From a checkpoint of a small transformer trained on Wikipedia: width 160.
Each number is 128 + 32 x the weight over its row's rms, rounded and kept within 0 to 255. Layers, rows and columns count from 0. Numbers have three digits each. The size before them is the row's rms in percent of the matrix's.

# up: layer 10 MLP up, 640x160, rms 0.0534, rows 600-639, columns 0-79
# down: layer 10 MLP down (transposed), 640x160, rms 0.0344, rows 600-639, columns 0-79
up600 096:068111099174131129164154112173085173164119139096124123130105107174146127151132105145094145084104097176104137111141173114142097182064125177105158097077107065107104047119119138121157093141142178095122174124191182097116104162147108127132178125
down600 100:106110103149111136126077096145150163172102165137137106129124134121145158139111108056081161122114156085110127176148096092128121111127062166131133046132063146100108154205054145115149163183142132148154150104125173116079123147128134109173160169
up601 093:144141084139107182115121114174083154059044129103151134165153120100168082133144125141158149100122094138149102098117174209144113129066151145126110157029117082114132143163094085095101145132157135175157139104100172094111104141164121154126193143
down601 094:174074108114126111144202105127114145120177063090125137097087164152117161176137133132096157133074151060063140083099116115092103173114134146135177132139122138149092189200171073104103175057144080106106120177132128149115097127127117142174085146
up602 097:164157136114152150145102092161117117179172118105149104140143098162116162145164105104102109135144168068112064109125151186095145113120123126169139099103127096109168107131111144167127078117135080185107106095154121104144096118118109065135198130
down602 104:133164101070155144144148168121172134173125109156082188131084162116118108082145139124103170126160084090116124094144185187160104128147110134083159111129153177038141090132134154115132162155125127094160128103158102099176130158150127191139181133
up603 113:025149119165159076153110150119082132104120119104113093132090146087138077092127138119191149128158145147158122086120127122159131106106135207098142182135081067143155111126188121091122113152158130111137109167138172189146130131124164110119137111
down603 108:121156061122175126163144143162108050107113131140138159155089143162165092095147155151124179156170104108111166150099138128147143158106108092091138172133159153120132120083160133038125141112141091066176145071113192156181059163217164113095095087
up604 107:073133109115107103101133076147173103195192104072109148127188108131144108143168142140120126073188116088134088103101143134132123144177105122143098058117156094216117121136097145115119162132145151151122088153141145112132108113149092176098130164
down604 104:064111108121142161156160111187117100151098133148153130154130132126091090092153144107105148147159101093067097139151144130135132180148140108144110088175120123122176071176121100135125075115155145168088140125155156086122110136151123103165102184
up605 096:089100163156074088139160172129164137075107096109195162116178164100072135123086146132134138118139146091127148163150033138111095148145096128110120125112185117082120130119130166162164170154156116135094095178098119176175156135097168096153103133
down605 089:148147174096131153117067136103135147160125115084149149074047121149188121119096096137145196133104140095116130137184190124128129081055151127147121137140086122113071166142202110125085136163150098105060123137095120131137169097130187110157110141
up606 093:104126153158166107127059109131138141109073116160126079132165105097131106121165086066146093121146125111182151148180149160109133111165167096167077098136163157130147129114141168120132079131119110152158095092156162112147101114106060140137145082
down606 093:157170103098124114135142140138086155112124220197173104119142106119103113109133097114106126065110172127113101177137197115096150085111136126148136111213115115135192155190128079135160110122132126151160059127135142065102075137114148156143158115
up607 104:123107207127099160112187112115171133161085116102163143100140126110122121074104119193143152166138061114170070153107105163099134092118138167152120122085143048154132120143143161189145156092155156108100083129127100103172136140124167116162162100
down607 099:122155134113158110063152119144132154122126114088124134196165094136108158141177112105138138114159164177118122128109102115130098167095131069084145201130109138155145126179121133151111171052147131093144116165133174090211148173083196114154062112
up608 100:167125202174149094151113040155121124160152140094194091091087104180136145132164121164108187138124109168094204118102064150135173118195146131127117148115111150120114138125111162094147118099102094088141170082162137163141138204154093125145096079
down608 101:079152098124107163129141210071154128142142118132135140119141116123155095123137104139151128208201106149130062091182192167093202129077127110137142148090144113180158075130118127162179118144107089156149110147098060132106102148133143154149144093
up609 100:160153111140093109142076067156092110097096110106137104088144150142095154106096107136101141171131177113143141142128155142099127151123157138153155101103091141137165099105055147122114109129097101146099121136172191069113113138146127160189112085
down609 108:166135105199140119117137142110136118084109133133133155167196099106132105092178178164140109147108109085137137189094033098164110145138116122113128109107165134103147122190166129156153142140139126076109160094126122099125147139097117105135070174
up610 097:072147130119141130150090190109123109164107114117141129122142150034106093173128153158154142094075143176089105147140121074118136132133107122164104172125128144128096123133172118128192060158129119108188160117123118154120131213129156122109163124
down610 100:125137169097153165204134151133088115213114161110143166136148101100193090138121136132152148168130159166135132122101145132163171115131102113110082203161123076086089124070119146086130113158138153094113139185086126133224125081110112104136089122
up611 103:088091086136142120146169052129179142148091118088148125127091113117135102142122167104124156144156114099146104161166103205164149107108121115128156104148191126110104162168127084128133135076110113089128081133202133081158197162084138185156143110
down611 100:168108153125124166136102169147111156114120144126132075157067116131131115174117124108153111136144105052145094191119162161081160131142125116202150084202161178146155125140131158073097133123122104080118089113156084135196179123095076095091162144
up612 110:138126094165164111083059106119141133093109097155124125121153144175120172118086184145112125123138125092112105128091078123091063155112111103092114149153115059173164116142148149104196146101079149160183127140133162089209171152112220105100067055
down612 101:097136085126109124124108172094129170152113129112125108110121185149129145136065104144133087129111195131093125147104171136059110118124121123153136054198116135151080118134115107124087145109149179101212114109135182119112135112164166112119206152
up613 090:124081159130186102139101191075091074066147117108121145126106135160158120096155204100118094102147139073144178171082146105127135148195128125056082149163059149091141108128128098103112108147051144123118149112160072061159091097139132123090106108
down613 093:177114147153070000100138125143180178126104162148099174144118157098111153103116061137131130144177132157134068115164124111148135116074185170123133115115154116114123130135160111141149195101103141065168073110176170100094169100145143073129117176
up614 098:144151115138117202130108106120079128094137061101164118125111160113175147114114094179133147153102118120120079178128202111161135140171140084103114058142118125127157125141125154125171101119144146145121103091114143100095123094161078101144130186
down614 101:120129086198093125141101116121109162130102100116136062092037116150089128135138124135131086140156086121111154136111092085083169115106139114134160148162126165117167173182172117223143135128102147090111172133132198143149091121176124155081059148
up615 096:154108094146093143139126076125109112120054138112158143095079128142157119116154165173098144166134071118184080088090080112107069106140093147105119120120140172072145130133147147134153159165149155125119100091085194092121134107146057079111088095
down615 099:105103092161116102150197198149097141119145160133100128195118120134141113175132101161075113141114158054103114138123102123143142160121085120089140144146148143111134049177134114124117099140101154181183146107065133072151131147114177135175107138
up616 103:142120176147144122125117123164114097112099124092116128102146161134158097114146067155158118102199139167140158108150096137124119133153184079130170090106037150097099159155100104151098164093082134100102159104161127173094131085109082148103166122
down616 105:199090068102105061148125138129135093115105105112130163167086101105163098067165119122096127113101126115150128123131133196163060129110124109084129138172104117115139137104107096100135193076096140112080156094078138156160161105121128118192128184
up617 101:090095150107083085091095181154144094130078142134110132176154083142140074200161116113071083138193106110141120126086112075146090099088134096157092120152130112104137138102135151111177155122153177176146110099176138111165061153126176121113113128
down617 101:120102056135146147120179160141151167160119086088119144117157111165180124065088108159120122120089094176174153163154152083082088135118076169105188154105055151143101039184053136173076159114122150112120170125112166136114144105133155202121156157
up618 097:184091141117072140117124087105110142157115095139148170172129097182085100167134140156080182139140084088103116126120165128129067131097105171173154093103161152125122110126064144092161175112178126100155175076145118150070137159127072036172118142
down618 097:131178129150189097146135128106076117177099127140134124158099119155073172141141223160124137151137128077179120127127115149111120133131160137092139097089101106158181086115064097192105099138127145169083087146087167153141139152074088165150124163
up619 107:159125132175095167098119116147100139128136158126139135150138068079106105155102161182150152140156073071138086108138106185131130095078093177091084068119168082139176154130182108145193130144091095113074095166138130147180081144118068089115135089
down619 101:079129098110139159155136104109118106165161123139120099173144141046161163149118096110104060151168108163123145099116117140125180088149133125152145120145119089136108082116112100095176154123056110133119136148103119124162149125144158135060186164
up620 096:141122163095113089137074163142188112154146166096209182123053101138139143099168139076116100160129116061108136133116099159136096139159160220101076124164135153134106123091138141138116139105115146153103137122152147085127088134157071155074138134
down620 100:077153113148160101135156093093100163105183155127074121161188112164103156166152092150158119106162167143099152143111146082179142125121123188123162119106109074121143133119112195177110119104159138092158089155136119114182142116175096084133150112
up621 099:136166161153121127136127126163072150147163127132116083153148114091069113141184096157122132141134115125168176101095140132224107090164091143191114118138126077091116145129080157092144093120142075133141094114089164108136196170171184087163176091
down621 103:137114165108101178126117008148144131145163119125167061146130103173143175161137100148099081100144117136144149118152155129152173059174107157154105085138124128188044105159136118101124148075126027117145173156149155129143127149161132144151151106
up622 099:089111152129083151152137140121200148150123135146155063128101152165062124130148097139123114099130076094080130168133106142075128113081140095138143153120137190110165082189159065110132113099102153122169092175168097141133186195094179134118151164
down622 097:098122116152227098170111086067129140108112157152134116112111139133097101114135148145142191172126099105144121101116115208120098103156119183169085170058100080166140183084155115165132172088137127075117124170199177091162109089154079063124118111
up623 104:145114118145148135153120165183152210168157099125142103143166211127113103129152216128171052108163124129154134185096139125086075125146115132164158112140139134159061122143140085150146076111120152094155096169120159128135086122099173178125130117
down623 101:148117184129159090090171131100133164155173122130105173097216141109123100089168115155177094133169114099168112169107124093121178134106151140144073184113126101114132155156179144133159155144089143088064123145108164085180127069144097188114153107
up624 083:151102138125088086152143182122080145152076161078110195129112180162085149156119097098107155157144132050098145120083111125093154099101141165150113142142153154144136141135179141170129116118112127106095126173100132135107144124138112140114152133
down624 088:091101113144144143114142161162117152077121133091156139143170137174210135181080102158188132137133103118116162152045120116153151081092111156069103136079137105161148128139137164153140126077111179194118089108134170088206111118149154071082131114
up625 101:162134212106106107097156063118129125119147103080134105139151143129107121171095088097185161095163135113137170100165111175129147137108189087122138138115126099181150126092073104148071163123193114146104087161110107156103108181155184136155150169
down625 095:140088141104186159173140096040145140159159122135126132142066137119130126113154108145090135187148138098081090155102115119154099066110147099135115147163116124101088095091154192149095096129132207141122185117167154154098082097113115065152116129
up626 110:112137123201080163109160184118125115181165120080142116123160108160123158133194194116123115120167088180106150110067163185089147157115162102099119117117162097131120102134066153109146113073106122086184113136105166163123101138189155150113079054
down626 113:140116187174199142126154138187175168094104143091083123105159109078076097128180142166141166181136107111154118124107134131086110129126145151130155110140098156079152092117165097123149144122145185141125110159104136137139077133121117134081168116
up627 109:161088140129120107132103112136180165095175130120145114122114115165088155134143085166090126117122108173174115104090151135070107139138129118162080105103151139116150136172064140045119150095117073170184127130189186089116109089172111154089181076
down627 113:121024109136119122118158055100106116179149105148146118079136151096140097161071162167121130118102112107178068095141132077114105097082146098058130126156103131175123115142091085101105170110169132154105146144170118142157098092140157113112090139
up628 103:161138178158160112065096159140118159114089094115135144130120185169130107131142098067203190122133148103110132115137111115105174146120152090135106072096170145238105101102125109085168164150102169117120082147143148160127160126102151190112127130
down628 099:101143178151075123126130118184174132196134117147180110091066169120103144141089071096105123190089121168130131148100141130108091121126136110177113158179135114178051061110067123099139057133127082133109146149131156106129112117107128152174158133
up629 118:095161142106131137134048093166136153137039111128137131092100105124147106093121144105095155142155147137164111157104080131105156157142120124227112145110130098105139124153075118112153124110141172107142128118118152140216174159142166168166164115
down629 110:148145121088166123154139079136127113207115121096103144066110152163144103100168179134150113177160152105086084163151068100123135119162118146194091118126147127141089130116078157118179153138112070119100170143113049061114119217109150131154213082
up630 102:114147168117184183142121111157126110107131159157156112140097126192148097142121169121147139143099166128144144100143097151094111158069125071131101086127082042093170139080088068148125084103126129109102176124119073153157130079154105106122175141
down630 096:116198104110151176123140122112117133119104125156108047156153133158123144093125114131123119117147156131089148081143113180153097183089071155132161119103118083197166116133124102122134099170157134129164139165118041183171118102094170118112116182
up631 096:126163129157162111154118163189147151127117135108093060134157091156136074137111168189076171143127154132091162165118155081107113074186103086108167145112149145096081109101099119163153121154133166144195126119135095104122174126165065157130167143
down631 099:141118166064152118110107157093100136095157097139153133115186129133093176171135152124126122119120030145146154131129140154110054112090190125086164153129191135171118153204182140143128088098103109132131127222087103098086163142090158163093089093
up632 107:080100160164160129097177178170120082144112128080136101113087112124109143110157222121110133156061127115110106137115083166186093102114144122109128160129134111150174131187128076139207099159165112121178137122105099082144200085092102192113096126
down632 105:137160162150137065118144133139094154156113150118156132061158172118097086053136102091128173194146132114128153144153105139096094151147157156110137156129116191145166071178144149123142107170154149120137131104154093100096113181153102149093135130
up633 094:068148103172125141110052132173137104073111149112131162080109070102120124091137120121083117104202131138131116116156126077127142159108112094135157106132198133200118101093081193138141123169137089101106083184153122178113096113116055091119185169
down633 092:144116113129135115170109131130084107143111185089162207152111129141144149104138110085137156126054151126075161165075115156140100162101099147112116106098110137165087074176123100073140108129189169204159138159148144042096168090109181147088163109
up634 110:157055095137178189138079096117099092093178183139172085162145103114173112139149099110129156163178087079127143057128158168105148170083133145059041076085087124186120117116124133157138128090104149152109123133069143110143142154091130131154087115
down634 113:157192082134214090109160137098097100141113128130105087125166170155159157161142131113134131063087078119164144112132120180176151110165107145106135157166096139151201145081148090124105117134122134104189228133194092127122135071108145103147101158
up635 101:186074133158126134131108144104097108173130153165120138143116079126176105161119102175114144116214106135134147115124161095106133159075140060128112148143146129097170107186121090121159118075155176171139125120095109086129111159103082150123134147
down635 102:159152128107143121118127119133080167083120150150192157150142177092093057064119113118135120158096140041127122126112128186128120103038149098126161141144100094070113137057109175100126113106184126170147132152110154156154108129138055130145126135
up636 102:116175160083162116115141133129131093099144128082131114143125174078132082123108184133101124189126123140137146079114145133123065097100127174112130168144130093147160075128123132111106153116112107170155081092120141113128184175131163151143108126
down636 107:119056102046115126074109096110144108064096184163056164081184166190091142136109102187095149142117085149158098158135156172141131164086115081116068127134081139118122087115146095147158127104161096119183132107135162164085113152156122130154131135
up637 109:131142119145080151105146166125101139099099086098086104148092087104134126164188100115203186200092124121129144179180130089149138101149097156086087172086090132129101103119145135141117119136176095156155168143124106126132148094162167111137103099
down637 105:144109117087161104089155129166145167094166107160170115148141124073095137096200078116124116128125142140131101117126135176134118115192149172111060075151113111173115176101144138119169084112191132170171166101061102109140170135149150084121170096
up638 111:076139099156104165159183170164125108112153140142175093114091094127102100153094104159163154145114103117143103125144156104159080104158142149121160174095080140114133115136204136143111098128124151139090171160096105143154147074147111072157115109
down638 114:105106172189071095157128125143139115087106183123143111093140108153123098124105146056099171075149179113119115144164114119123135162108154089123114044185123134126206140145137150140092141092146152124184105141086068186189102176164091085175125126
up639 094:138130128105134091140151130079060140085067192123080155098170156119142148152158082091149092113099139159138136132074122138098095127157127181140124135127137180088137090198136144105087156098114125165138146135172135089171133096134118060146120160
down639 091:103105118158170117153124129166130156132158082144052131161135094136129130162126126065103182106174153089129164154174157145121102120166149169123120155087117128140163129136154108093154050164116077164112127143028066170113145173098119162140104143